Weights of a small GPT-style language model, trained from scratch on English Wikipedia: capped logits.
Each number is 50 + 15 x the weight over its row's rms, rounded and kept within 0 to 99. Layers, rows and columns count from 0. The size before them is the row's rms in percent of the matrix's.

# up: layer 5 MLP up, 896x224, rms 0.124, rows 315-345, columns 0-111
# down: layer 5 MLP down (transposed), 896x224, rms 0.185, rows 315-345, columns 0-111
up315 101:37 32 40 48 61 40 38 71 75 70 58 39 53 45 28 34 52 37 61 17 41 55 48 29 27 67 59 35 41 48 56 60 34 43 62 99 44 26 56 69 34 29 53 70 35 50 51 41 54 65 68 31 58 47 19 41 43 40 74 65 09 38 62 52 58 44 35 43 51 42 15 61 59 55 52 49 63 27 48 90 51 71 62 57 48 70 48 47 81 39 45 48 33 38 55 50 45 40 65 61 50 35 61 66 44 39 32 26 58 31 48 28
down315 111:52 45 61 34 47 30 62 47 28 64 58 23 41 46 77 44 49 51 83 50 38 70 75 61 73 26 60 41 30 55 69 48 54 63 51 71 45 15 33 50 66 66 54 43 49 25 57 39 67 52 51 43 54 45 49 66 67 70 45 53 37 41 54 40 41 61 66 58 37 48 33 65 51 33 60 76 57 66 46 53 73 50 58 71 24 60 53 50 40 52 53 86 68 46 40 50 64 44 56 65 60 51 52 54 51 40 66 60 55 25 36 40
up316 109:52 58 44 52 34 45 44 36 41 44 65 41 62 55 63 60 71 41 76 51 17 61 52 38 56 03 58 53 44 53 44 51 55 59 46 45 34 59 53 73 47 42 60 39 74 72 48 43 21 69 58 58 54 59 58 46 36 44 45 59 89 50 16 43 28 58 67 56 51 68 73 37 43 54 48 54 00 31 54 35 28 33 24 43 41 77 54 30 40 43 50 49 50 63 45 33 41 61 33 47 41 63 51 49 39 50 17 58 13 61 44 82
down316 116:70 61 32 34 63 27 39 43 44 47 37 63 36 48 47 43 16 76 52 35 40 40 60 43 62 39 71 40 12 52 17 30 46 43 25 52 62 71 31 56 43 54 69 65 44 42 45 46 49 43 44 79 61 48 45 51 51 61 50 26 54 69 46 30 34 27 48 78 53 87 23 35 27 44 41 29 31 28 40 64 38 63 38 61 64 60 52 71 43 58 49 66 54 22 57 26 54 48 78 51 61 65 30 30 44 29 15 58 79 43 39 28
up317 094:39 59 76 46 51 81 49 35 60 54 43 32 62 62 70 24 84 73 44 29 76 50 42 37 44 46 58 49 41 23 45 45 68 42 36 32 42 70 26 48 45 53 35 81 33 45 58 17 35 53 57 41 59 48 60 48 63 73 45 49 48 54 32 51 59 60 54 47 47 37 36 62 47 49 31 26 38 39 26 67 40 63 55 59 46 51 41 35 43 38 79 41 55 30 61 69 55 62 50 61 35 52 56 45 29 46 44 56 61 47 56 71
down317 082:72 78 49 41 54 37 44 76 39 62 48 64 49 68 64 66 39 58 32 64 64 48 61 41 33 35 55 64 62 56 42 40 60 53 59 60 27 58 46 63 30 43 35 56 54 50 39 65 22 69 56 68 56 35 26 52 63 57 65 53 52 45 51 65 43 48 39 48 32 60 30 57 48 28 44 24 46 36 50 72 44 69 66 37 44 57 25 61 47 58 45 44 68 27 56 43 79 39 50 42 50 34 72 25 57 33 23 70 62 70 54 37
up318 094:67 61 20 46 53 44 50 35 32 71 59 32 54 31 49 27 52 30 77 58 32 24 43 56 46 51 40 67 54 68 51 51 61 79 33 47 56 31 45 60 53 52 56 52 62 67 32 24 47 59 53 64 42 69 69 53 38 53 62 51 62 37 44 70 70 47 34 64 49 77 55 36 24 51 34 52 74 49 60 42 52 49 43 40 51 58 55 34 44 71 55 58 57 54 50 59 53 90 53 24 53 76 28 80 44 59 40 33 24 22 23 56
down318 093:47 43 66 78 41 53 34 51 67 66 39 44 53 55 70 53 76 46 59 35 73 71 66 66 63 45 48 46 39 64 57 34 54 20 52 43 62 63 51 32 44 69 57 39 37 15 45 41 37 27 56 50 66 54 54 85 71 77 11 31 56 47 68 50 52 45 30 40 49 39 36 53 76 74 64 20 34 69 54 50 29 33 60 18 60 43 41 62 29 40 60 39 51 40 45 53 54 18 50 67 61 52 81 61 46 51 38 38 37 43 57 55
up319 101:45 53 50 35 57 32 39 55 68 54 53 31 50 42 49 53 31 23 41 59 41 61 44 43 09 32 83 10 56 67 62 31 55 31 56 43 66 40 46 39 42 40 53 43 51 42 75 59 32 33 60 56 46 63 48 35 57 47 30 51 51 40 30 72 84 16 50 63 67 36 62 73 26 70 47 47 65 37 44 40 42 68 59 63 80 49 42 25 51 40 36 56 40 10 28 46 46 58 48 48 76 63 32 65 46 39 50 53 43 57 00 37
down319 106:57 23 43 61 54 45 61 57 48 45 44 23 46 20 32 45 48 31 30 45 77 40 59 34 77 51 43 60 15 32 32 59 39 48 51 35 65 42 30 47 29 51 66 77 57 36 72 52 58 66 37 49 52 30 48 69 56 33 35 51 54 49 68 62 79 45 33 46 47 59 45 58 37 28 53 43 26 59 33 39 33 71 37 52 21 13 60 61 43 37 49 51 52 45 64 42 46 47 40 45 47 46 49 68 36 56 31 78 53 48 48 50
up320 099:30 32 53 45 51 69 33 40 67 31 33 76 60 79 47 40 54 66 11 76 61 53 41 32 41 30 65 30 66 49 21 63 22 47 46 73 42 36 24 65 50 72 54 79 37 42 46 64 43 88 47 43 43 61 45 44 38 49 52 34 27 68 69 30 59 23 41 33 49 54 46 51 37 78 50 35 41 32 15 07 63 47 48 37 69 44 49 60 80 46 64 40 47 47 44 68 57 76 57 32 52 65 50 44 64 40 25 61 59 45 49 56
down320 086:55 75 14 56 72 50 37 52 58 25 64 39 66 31 57 62 40 35 61 63 65 40 52 55 47 46 50 64 55 50 53 67 31 62 35 39 48 64 30 60 52 34 62 56 31 69 23 48 27 55 80 53 47 41 64 49 56 45 37 60 55 57 50 50 50 64 52 52 66 48 56 66 73 76 59 47 17 52 38 62 69 41 55 38 55 48 34 71 34 76 42 61 29 67 67 57 48 47 69 46 57 70 74 57 70 31 39 51 72 45 58 11
up321 109:39 60 58 38 38 59 23 68 22 71 42 54 52 49 48 38 29 65 62 53 42 53 76 66 65 75 49 56 56 65 56 79 65 47 34 56 48 52 33 71 63 69 41 38 49 41 66 50 43 57 29 56 89 43 34 45 74 79 40 51 64 49 46 48 51 44 69 43 71 54 51 60 50 28 35 50 71 73 48 39 54 55 68 51 66 56 52 46 48 52 40 28 70 23 41 61 25 48 37 46 48 31 40 60 56 75 48 51 53 48 56 75
down321 096:36 65 32 61 60 56 41 45 57 55 48 59 58 40 51 49 68 68 28 39 66 59 33 25 61 66 66 17 67 72 48 35 36 52 61 47 44 49 61 61 52 36 56 58 58 64 55 41 62 54 49 43 47 51 47 43 47 41 56 59 73 39 54 56 84 72 68 53 54 55 68 56 46 38 67 75 57 71 91 58 60 65 55 57 58 33 70 22 39 37 70 23 45 32 60 22 64 42 54 64 43 47 38 40 86 53 69 24 37 42 79 60
up322 096:70 21 67 42 38 51 91 31 56 60 63 44 41 57 38 36 49 40 49 55 54 42 26 34 72 63 44 61 28 70 60 54 53 73 23 74 59 34 42 62 59 77 54 46 55 45 28 32 72 45 41 53 43 49 30 29 55 57 56 62 56 64 58 71 33 70 26 29 59 43 52 33 46 44 20 43 71 68 51 46 32 46 37 44 78 50 59 53 45 52 58 68 70 46 35 46 60 71 42 53 37 72 47 19 21 40 64 35 79 62 58 63
down322 104:38 49 28 52 68 57 56 62 64 36 52 45 52 49 30 59 26 28 32 37 46 26 57 51 38 78 71 33 57 42 59 35 31 60 35 63 57 37 51 68 74 51 69 45 55 68 50 44 47 39 51 67 56 24 57 33 46 32 48 41 45 32 39 38 46 64 67 53 74 52 48 63 57 40 54 40 50 68 24 62 45 66 28 71 38 50 63 60 29 52 35 52 33 56 58 50 62 61 60 37 18 49 48 06 77 37 67 53 82 52 45 46
up323 090:49 42 73 76 54 75 51 72 83 52 54 60 53 62 47 21 49 77 53 34 29 20 37 78 63 66 53 69 46 37 59 47 55 52 54 49 71 57 72 23 50 23 67 45 43 24 59 25 63 67 40 53 40 50 39 47 36 39 56 41 18 49 68 52 46 58 24 56 58 44 46 59 31 60 29 53 53 31 49 48 21 57 45 84 52 40 87 31 77 70 64 53 44 53 42 64 53 69 43 39 59 55 57 37 42 33 53 39 67 24 48 50
down323 103:25 55 57 14 18 58 42 55 33 41 42 75 68 61 49 26 52 09 81 64 80 39 21 41 58 43 39 66 51 58 56 34 65 58 27 38 42 48 51 69 48 58 66 47 54 51 52 40 21 31 33 67 25 40 55 67 45 35 26 66 45 52 38 84 27 75 47 33 39 54 73 56 68 43 43 57 65 58 47 63 45 56 56 50 65 43 99 38 49 18 33 43 35 64 53 45 26 33 43 42 24 65 56 72 58 74 78 52 47 46 43 50
up324 106:86 54 57 52 48 68 24 53 52 36 49 43 66 59 46 43 28 37 63 48 29 64 37 31 34 62 31 34 53 52 72 54 29 36 36 60 61 54 89 55 52 60 20 40 44 52 25 35 55 72 53 50 42 40 38 31 74 55 54 53 40 53 44 57 37 61 77 59 64 46 45 29 31 44 47 48 59 54 34 59 69 50 42 49 37 55 29 55 75 20 51 46 45 57 52 61 51 23 23 42 19 58 54 62 40 61 67 34 40 64 59 58
down324 117:49 69 63 58 69 65 36 63 47 60 58 54 60 47 69 69 59 46 63 41 71 36 67 43 32 13 48 40 48 59 44 34 23 35 75 43 57 50 39 75 48 23 95 75 67 46 39 48 54 57 62 49 20 43 26 46 49 51 48 51 29 58 62 67 24 30 45 60 85 35 40 56 65 41 47 43 79 28 71 47 50 52 57 58 63 19 42 41 46 87 81 39 65 72 65 48 67 67 67 54 70 62 34 55 72 61 57 68 63 48 56 51
up325 099:62 29 64 53 64 43 41 28 65 39 50 55 59 71 56 70 40 17 52 69 27 41 48 75 40 93 51 39 64 55 42 30 73 50 72 66 45 56 39 59 74 68 27 57 45 34 39 49 66 59 51 41 37 65 16 43 64 50 52 30 38 52 47 45 28 62 33 20 30 46 57 74 42 56 51 67 64 58 44 57 40 58 46 58 59 22 47 28 59 44 58 33 30 39 48 47 44 57 45 47 59 45 37 51 46 50 44 57 39 48 28 48
down325 096:24 52 27 73 16 58 44 60 18 75 46 73 15 71 66 50 40 43 45 47 67 59 52 40 54 55 31 62 40 55 55 47 30 75 38 41 54 59 37 42 47 65 49 86 62 58 44 50 45 90 64 33 68 40 40 41 54 17 40 68 43 64 70 56 39 59 62 45 52 46 40 53 23 62 63 52 48 25 43 37 40 50 39 27 64 72 27 45 36 37 53 64 74 60 46 43 56 42 52 55 43 45 53 53 38 45 42 71 49 50 51 74
up326 079:48 56 49 72 71 29 55 68 25 73 88 28 46 21 50 84 46 81 53 18 40 52 37 69 46 35 62 51 51 63 45 69 91 52 79 34 59 58 55 80 57 41 52 33 38 50 47 63 61 45 60 50 44 24 67 45 66 41 55 65 68 41 18 64 77 65 49 46 57 58 39 33 60 40 38 50 34 44 33 45 42 58 55 64 58 76 56 47 78 63 41 54 46 35 44 70 25 50 59 53 50 73 53 47 65 49 52 37 25 56 42 38
down326 105:31 37 44 58 12 74 09 53 54 61 37 40 41 80 66 24 77 51 44 40 65 56 68 54 60 34 45 23 63 53 41 71 37 70 26 55 50 46 51 35 36 74 41 45 49 35 50 36 25 59 43 64 37 52 37 60 55 99 39 38 32 58 57 52 72 20 31 32 27 25 59 45 35 60 77 60 23 84 58 62 51 60 44 41 39 49 36 90 45 30 55 51 37 75 47 34 41 29 54 53 47 52 36 35 35 47 57 57 71 56 60 57
up327 104:66 28 29 17 76 53 25 38 44 33 51 37 71 56 57 76 65 53 63 53 35 30 39 54 28 58 47 34 73 72 38 39 63 72 58 66 59 43 54 56 71 31 45 24 62 55 53 74 59 84 54 85 78 71 70 51 80 64 57 58 23 25 41 74 63 35 37 35 23 48 51 54 39 41 47 15 53 45 50 60 62 29 63 70 17 51 57 26 45 52 25 52 40 49 44 71 47 62 42 53 32 67 48 71 48 34 38 48 48 57 50 87
down327 110:69 43 45 64 67 82 44 55 40 35 37 40 79 66 50 56 41 45 60 60 75 70 36 56 33 50 38 16 57 67 39 59 51 33 75 94 38 44 57 22 63 47 38 60 42 53 40 53 56 77 36 81 58 59 76 56 50 47 52 89 44 57 49 35 46 46 54 53 47 52 75 36 53 41 64 41 52 35 39 37 55 48 50 24 36 49 66 55 49 58 61 43 42 72 60 54 59 59 32 47 54 37 42 68 50 31 14 38 60 55 72 56
up328 090:60 74 66 74 47 62 03 21 60 36 69 41 36 48 54 51 34 42 62 64 50 06 63 51 41 58 47 56 57 62 55 17 39 59 35 31 75 71 36 38 56 54 71 59 87 16 47 48 58 55 40 53 56 54 11 26 54 59 48 42 44 62 54 34 60 54 43 28 76 63 60 28 45 50 45 36 41 72 53 47 43 51 43 46 75 62 69 57 39 83 49 38 42 44 47 57 42 52 61 42 43 37 35 55 51 69 27 70 12 58 43 29
down328 108:64 38 35 62 51 53 47 66 26 25 76 52 72 41 47 32 44 57 45 58 48 52 23 52 49 42 65 32 57 58 63 74 45 45 00 57 40 50 22 37 63 48 51 21 34 69 35 67 55 30 48 33 62 43 43 45 35 92 60 62 31 47 55 51 75 49 45 33 60 61 49 35 53 31 80 52 69 49 42 76 39 60 49 63 50 47 49 64 43 45 61 59 62 72 74 63 44 56 37 40 34 59 33 51 47 67 68 56 62 16 58 50
up329 107:67 84 26 53 53 22 29 60 64 58 64 44 32 59 51 70 44 55 81 38 36 37 78 65 68 47 48 90 39 51 60 48 48 51 90 64 65 34 51 63 51 62 58 62 36 31 56 49 51 35 17 34 48 44 71 65 49 40 49 29 58 53 39 60 29 55 20 62 88 61 58 57 39 51 59 55 38 51 51 64 59 50 27 65 51 62 73 76 44 19 47 50 58 30 27 65 57 61 74 49 50 19 43 45 55 50 49 27 57 60 42 48
down329 100:36 53 27 39 25 58 60 54 44 54 75 56 27 47 72 44 39 35 39 50 30 56 26 43 63 30 34 27 77 38 56 75 46 48 58 58 29 64 46 58 63 68 75 53 11 49 38 40 62 49 49 39 52 48 44 51 40 28 56 72 65 33 52 39 43 21 61 53 57 22 46 54 89 52 76 67 58 39 40 81 99 55 67 60 71 75 52 58 60 66 50 37 52 71 47 43 47 43 64 55 54 62 50 60 50 46 27 83 30 55 59 34
up330 110:55 31 65 47 43 42 20 59 63 48 72 52 88 56 43 55 60 55 70 69 31 16 63 76 17 60 47 68 28 58 25 43 55 63 48 71 45 63 60 62 57 51 20 58 37 40 54 46 50 55 35 44 22 48 77 64 54 51 38 42 49 35 67 67 52 60 52 51 56 76 35 55 68 63 51 37 43 53 61 45 45 37 23 52 77 60 71 08 54 30 22 38 45 44 55 61 34 52 43 42 60 39 54 59 54 61 46 54 57 34 42 45
down330 105:37 75 31 59 73 52 58 49 45 42 43 75 52 36 57 41 24 66 38 59 61 56 52 50 25 29 48 62 57 37 75 61 43 92 33 58 37 70 50 34 15 41 45 72 71 49 56 56 38 68 46 54 73 53 29 64 45 68 74 46 56 32 56 23 37 40 45 12 34 50 23 40 77 28 41 61 52 44 56 55 63 81 34 52 51 22 33 50 63 56 29 56 65 52 75 60 43 63 51 56 46 41 32 36 61 48 58 27 44 28 65 41
up331 102:46 64 65 65 57 48 21 31 37 72 55 36 60 47 23 81 18 81 66 50 43 56 63 38 69 70 37 49 70 58 55 49 44 49 40 58 48 39 59 59 40 57 32 48 63 49 40 29 51 59 48 34 31 38 57 47 33 75 44 70 38 29 33 56 26 17 51 35 69 40 46 50 64 39 66 52 59 38 32 50 31 74 69 50 34 52 45 55 57 33 48 42 45 73 34 30 49 46 54 37 39 51 51 28 58 30 75 47 39 40 49 70
down331 104:77 59 43 59 49 67 28 53 70 61 44 40 60 54 48 72 53 12 77 73 75 32 30 41 63 30 49 47 49 63 84 50 55 38 61 43 53 55 27 33 25 56 45 84 47 56 52 56 47 47 42 46 54 59 45 52 59 48 67 49 55 60 65 51 50 68 47 67 62 36 57 57 30 25 57 45 64 52 57 41 30 40 33 38 63 37 61 32 55 57 30 48 67 28 49 59 59 45 60 58 61 57 47 43 67 55 48 58 30 90 60 12
up332 096:47 22 28 77 44 66 58 65 73 47 66 63 38 32 47 26 55 07 51 43 39 52 37 46 41 60 50 57 60 45 45 51 49 50 48 53 55 41 60 51 58 70 55 65 68 50 27 66 73 47 51 50 47 47 58 16 37 43 37 31 75 46 68 37 38 65 53 55 50 47 64 19 27 60 30 85 80 38 36 44 11 63 61 48 33 41 53 28 40 57 51 50 57 52 15 58 25 62 64 20 49 67 61 50 57 53 69 56 34 62 65 49
down332 095:52 66 67 35 38 32 50 58 47 57 59 47 80 75 38 51 35 80 49 43 49 86 57 41 42 40 64 55 39 33 54 59 53 57 33 33 48 81 49 39 44 44 66 61 50 79 38 39 48 34 75 57 51 56 80 66 60 35 47 48 47 61 61 53 69 37 67 31 30 62 67 34 38 62 36 33 40 54 23 28 49 28 45 47 56 52 31 40 48 45 58 58 39 81 52 26 49 60 63 72 24 76 58 57 47 58 41 49 42 43 33 85
up333 107:31 39 49 65 77 52 67 53 64 42 35 40 60 59 43 41 60 60 85 44 32 46 39 68 81 36 50 28 71 53 58 50 53 25 38 46 32 46 60 21 45 47 53 39 56 54 49 44 62 31 39 54 61 29 69 45 50 68 68 59 48 46 45 37 55 39 28 34 72 42 23 55 39 72 48 55 46 61 36 46 51 45 61 53 47 52 59 48 47 48 57 85 50 50 76 41 31 63 48 73 55 26 69 73 33 56 25 54 62 58 31 60
down333 091:34 41 48 39 55 57 31 56 38 77 53 44 29 50 68 70 68 57 43 37 42 38 52 35 58 55 50 53 49 46 50 51 67 30 75 67 71 42 53 39 51 67 41 48 52 42 54 67 48 56 85 46 17 64 19 46 52 58 45 46 49 62 59 47 26 65 51 58 57 44 48 66 21 59 68 34 19 64 36 42 60 27 28 37 64 55 44 36 47 34 11 38 54 40 61 43 64 72 57 48 62 39 39 61 80 44 50 60 49 55 56 62
up334 096:53 31 43 17 30 61 66 42 62 51 26 42 51 51 57 66 52 54 39 55 55 53 57 45 60 61 26 38 74 48 44 48 30 29 48 57 53 30 58 72 49 56 43 59 54 56 61 39 78 70 68 61 45 48 63 52 72 20 41 53 49 54 85 77 43 47 74 50 28 49 49 31 31 58 54 40 46 45 51 61 41 65 50 26 29 65 31 34 38 23 12 53 27 58 31 56 45 30 40 72 48 28 38 60 52 59 34 49 29 52 56 34
down334 084:53 50 36 42 84 53 46 41 34 49 44 57 40 33 38 47 44 69 57 46 43 53 45 59 47 89 08 71 41 37 24 46 27 54 35 58 60 41 64 60 67 54 18 47 48 64 35 36 48 57 44 46 61 54 54 67 51 37 39 55 33 83 53 59 48 56 87 49 51 37 43 33 56 33 37 46 60 68 78 54 60 48 49 40 67 30 39 58 32 63 38 20 53 44 65 49 77 51 80 71 44 19 40 50 61 76 59 43 39 65 48 32
up335 105:39 38 42 47 51 56 38 42 35 80 34 62 44 61 83 57 52 60 48 45 27 62 56 36 46 74 38 49 36 52 31 45 38 42 54 50 53 44 52 48 67 35 36 52 68 49 32 46 59 63 39 53 44 45 57 63 60 48 56 73 35 55 50 51 62 38 69 48 57 50 50 65 60 98 56 66 59 47 49 45 62 70 49 34 62 48 39 66 55 35 45 24 64 58 43 58 49 75 62 62 55 61 38 51 21 52 57 38 29 17 33 25
down335 112:48 32 12 54 34 76 32 66 51 55 42 65 34 46 51 63 48 47 54 63 52 53 72 69 54 29 45 42 39 43 69 29 62 61 45 67 50 36 73 64 58 52 92 28 26 44 62 50 51 51 43 56 58 38 49 47 58 54 69 64 26 39 55 47 38 52 45 37 47 25 36 77 46 48 58 76 28 62 68 43 58 37 48 27 50 32 48 21 41 54 37 38 50 50 37 44 41 39 34 73 52 63 82 41 65 55 57 54 20 40 49 64
up336 088:30 57 63 14 50 81 29 51 60 47 47 41 36 45 53 67 83 62 71 51 74 57 49 66 47 56 66 59 44 53 55 41 63 48 25 34 69 54 39 54 59 39 62 62 46 34 29 49 61 60 39 52 51 32 58 63 53 52 49 48 68 80 65 54 67 68 59 28 42 32 61 64 49 36 63 48 40 42 18 50 60 43 42 31 32 11 44 36 67 55 41 65 40 73 20 24 71 51 56 40 42 54 66 54 65 61 47 62 73 65 38 21
down336 074:37 27 63 52 60 61 28 27 44 53 73 55 36 57 61 31 83 47 63 66 53 58 59 42 32 66 34 35 28 61 47 57 63 27 55 69 44 81 31 53 47 64 39 68 36 72 55 51 54 53 42 70 23 51 77 43 50 49 40 19 47 40 60 41 68 50 55 46 52 41 64 42 60 58 62 70 68 64 66 39 62 72 40 56 42 75 43 32 49 25 57 58 42 82 39 55 73 66 37 48 51 38 50 55 64 69 49 52 59 29 59 50
up337 102:50 51 57 00 37 27 54 47 56 59 51 49 70 13 42 58 55 72 36 53 48 61 58 50 49 84 50 46 60 37 27 60 42 48 29 32 57 53 30 59 33 13 50 65 66 72 46 25 55 42 23 77 36 58 31 34 43 54 54 42 63 60 33 63 65 29 61 65 62 40 37 42 66 32 47 30 43 80 34 61 49 45 49 27 59 37 44 42 48 80 37 50 55 31 38 48 17 56 32 51 41 40 47 89 38 39 51 42 35 47 32 49
down337 103:58 47 27 61 42 50 38 61 54 35 46 45 62 75 10 41 39 52 63 35 60 42 67 59 70 38 64 27 53 72 52 64 42 62 35 41 60 28 33 67 54 58 34 41 47 44 46 61 51 41 41 37 82 50 41 48 53 33 37 53 64 60 27 80 28 62 30 55 60 55 66 80 58 66 70 79 88 44 62 49 44 50 40 53 72 63 89 60 51 35 69 59 64 75 84 59 61 28 63 70 34 58 21 56 63 44 38 81 58 30 40 48
up338 092:51 53 36 29 52 75 63 23 71 74 79 45 66 46 62 40 73 48 38 48 51 38 69 47 47 52 49 57 53 35 55 48 45 24 36 39 56 52 30 56 58 32 83 63 66 41 69 54 53 44 71 54 31 37 59 65 39 86 34 23 48 40 59 53 51 65 74 14 70 25 47 45 44 50 35 52 50 39 15 44 38 61 77 40 37 51 99 34 49 44 48 65 32 79 72 46 42 40 60 40 47 30 72 69 52 65 44 52 68 71 45 36
down338 074:29 78 51 66 63 41 55 74 79 48 63 51 28 27 49 60 59 27 50 30 42 58 33 41 43 52 39 59 64 47 48 05 28 46 48 37 52 68 38 34 56 26 37 41 55 66 60 32 36 41 69 35 48 39 53 59 56 61 43 25 39 67 42 34 71 63 80 47 31 27 63 37 45 29 63 22 64 62 43 86 65 49 43 31 27 59 57 57 74 77 49 66 51 45 54 36 32 49 39 65 41 73 59 33 42 42 77 38 44 31 57 58
up339 103:83 40 71 52 51 19 68 44 44 44 66 27 32 63 65 39 56 71 69 55 46 67 57 57 57 41 68 39 53 38 48 50 54 52 50 85 66 32 39 58 42 39 38 44 49 58 38 36 59 45 51 47 63 56 62 49 76 53 43 70 63 70 37 87 44 41 68 66 56 46 71 43 51 73 61 38 43 55 65 69 40 36 38 12 41 26 37 50 40 35 26 83 64 99 52 62 52 24 40 52 11 24 47 23 45 48 58 77 76 67 63 68
down339 094:75 53 53 38 65 57 32 45 50 49 56 32 71 46 12 60 52 62 60 39 56 43 58 83 53 80 41 34 31 67 50 49 47 47 40 13 71 50 56 57 30 46 56 43 66 55 45 53 77 46 13 59 49 46 39 28 42 49 50 36 34 30 66 71 33 43 59 57 51 70 41 80 38 31 56 39 50 54 61 54 30 39 54 44 51 57 48 55 64 59 65 43 27 18 55 54 56 55 27 65 68 55 67 79 65 55 73 40 54 52 29 46
up340 110:44 21 90 50 52 31 36 52 50 52 31 41 61 49 15 40 48 54 64 66 55 40 69 37 53 28 62 51 56 64 46 74 39 51 28 33 43 43 22 75 49 83 56 54 60 40 56 56 47 46 50 71 53 45 60 52 49 66 26 86 71 67 42 69 42 76 73 49 45 52 47 69 66 60 66 65 38 70 43 24 79 67 44 26 49 59 35 70 46 38 39 55 51 63 97 75 39 57 35 47 57 61 64 75 54 43 22 52 73 36 39 49
down340 100:78 45 59 34 51 40 64 38 40 41 79 54 21 63 36 41 57 49 32 41 37 41 45 34 54 47 44 36 63 38 58 59 59 51 33 86 20 60 52 59 48 46 52 25 45 63 30 56 40 77 29 46 45 60 53 37 67 49 71 65 35 49 66 42 54 37 43 43 41 72 35 71 24 42 37 22 49 40 57 56 10 69 52 62 45 41 48 55 59 45 62 51 62 48 60 46 42 31 68 56 57 86 52 62 80 39 34 61 48 53 60 26
up341 095:44 46 53 45 32 44 32 37 43 59 55 27 50 59 52 35 32 45 23 23 72 47 52 46 40 56 61 62 72 53 71 54 46 52 25 39 25 78 34 48 57 41 37 63 49 29 44 20 70 40 56 38 63 19 27 62 56 23 44 53 56 49 30 69 24 54 47 49 47 56 47 61 45 68 36 36 29 34 60 48 56 48 54 49 47 68 57 51 54 53 43 51 43 54 54 26 68 59 65 73 47 51 53 58 61 52 48 57 76 45 64 62
down341 086:24 41 48 23 51 48 68 52 78 38 52 49 40 33 59 65 35 45 51 55 25 53 57 25 65 56 45 53 45 60 43 20 12 53 44 65 51 40 13 79 41 17 47 61 30 66 54 21 38 66 49 46 47 63 76 50 66 61 78 59 55 27 66 37 59 47 50 69 63 38 76 34 44 60 46 51 72 58 57 52 47 57 71 43 59 36 62 37 56 41 30 81 41 54 45 37 66 56 45 56 59 51 53 75 54 36 68 28 32 45 29 64
up342 112:48 65 39 69 45 44 50 44 56 61 32 28 43 46 71 38 52 61 50 51 58 47 60 56 54 40 49 69 50 67 46 44 57 60 57 76 41 17 61 74 43 49 52 43 58 39 91 27 32 41 56 50 38 40 26 32 40 59 34 67 56 32 61 20 78 58 52 75 34 49 70 52 30 39 67 48 57 54 44 65 29 51 68 45 51 29 72 67 44 66 20 18 67 45 49 63 59 47 37 68 55 36 47 26 44 57 57 37 44 43 55 57
down342 094:63 80 35 74 54 62 45 51 43 26 39 38 24 54 74 45 44 66 51 37 39 36 50 51 48 42 79 51 39 48 55 40 59 41 17 55 28 52 44 60 50 40 35 76 22 50 48 50 22 41 67 38 81 21 22 15 47 45 67 73 37 48 39 57 29 44 49 48 56 38 44 61 43 58 34 57 21 79 52 39 40 41 48 48 63 31 33 40 59 47 39 43 30 68 34 38 46 66 61 58 40 43 57 67 56 61 63 39 24 69 32 28
up343 111:51 45 44 60 24 56 36 56 66 66 67 36 58 56 33 29 60 51 54 54 36 33 28 20 58 43 47 44 54 33 36 18 46 47 40 63 48 24 26 75 31 33 46 36 35 62 47 63 76 64 34 03 49 55 80 78 37 61 36 45 41 48 15 64 67 57 60 39 60 37 60 52 43 40 50 53 54 60 42 75 27 57 42 55 42 45 74 69 75 46 43 55 42 51 42 48 77 31 39 26 63 22 48 39 39 69 27 32 51 49 72 40
down343 094:54 33 68 53 38 59 71 48 76 46 42 44 47 39 30 42 52 54 32 77 06 46 62 63 53 46 39 30 23 64 42 57 68 43 54 36 52 61 65 59 31 69 58 24 33 66 49 47 46 52 35 40 24 56 49 54 56 65 50 35 39 19 43 78 52 55 44 58 52 43 50 55 42 66 51 73 52 35 47 57 56 78 73 53 23 67 45 49 31 00 53 49 42 54 67 23 46 56 29 59 70 72 72 30 48 58 24 28 69 72 57 17
up344 102:97 47 26 70 61 52 31 38 55 49 60 53 48 17 65 44 30 64 70 62 24 18 42 51 39 38 41 40 48 51 49 79 47 59 18 45 49 45 74 66 52 43 51 54 48 60 62 45 77 37 27 69 67 57 38 61 21 52 45 52 63 85 41 34 57 58 52 29 39 58 66 33 72 43 62 59 56 64 60 43 42 77 41 79 32 58 79 63 47 32 70 67 41 43 19 78 39 60 28 75 38 43 63 78 39 42 75 42 34 83 48 61
down344 081:63 29 57 68 40 52 31 46 49 34 37 42 55 69 26 28 43 41 56 37 53 43 34 50 58 75 41 79 66 40 61 40 63 48 56 58 35 64 49 48 41 44 53 46 43 41 62 37 11 25 69 40 31 23 52 53 65 52 55 57 61 57 35 76 28 64 32 19 63 39 63 40 29 30 56 45 25 43 47 26 50 51 29 50 52 50 23 40 73 53 45 27 49 72 63 28 41 13 46 37 73 47 52 95 49 30 53 35 59 20 54 42
up345 083:17 32 38 47 64 50 48 38 42 59 41 59 32 68 34 49 58 75 53 39 45 64 65 54 32 43 53 65 30 64 56 27 37 25 37 34 48 30 34 72 43 44 56 30 37 25 58 46 23 56 53 51 65 47 60 53 29 60 36 40 10 62 48 38 34 55 27 42 53 54 47 64 53 37 62 55 48 75 32 32 15 51 46 36 61 72 57 50 26 55 70 47 72 23 63 63 33 39 64 64 36 51 56 60 62 51 57 30 66 38 66 36
down345 115:58 63 42 46 66 18 44 59 49 60 26 58 73 52 49 45 44 53 37 40 55 39 43 67 72 36 73 43 61 57 71 57 67 66 30 92 46 34 75 73 48 77 32 40 58 43 37 52 38 10 24 68 27 40 44 43 30 39 85 37 42 38 50 30 45 60 26 41 71 49 72 48 32 57 58 45 87 38 48 62 67 27 57 57 63 72 37 41 62 43 24 80 36 64 12 29 20 51 26 47 24 48 55 72 45 25 72 53 65 38 41 32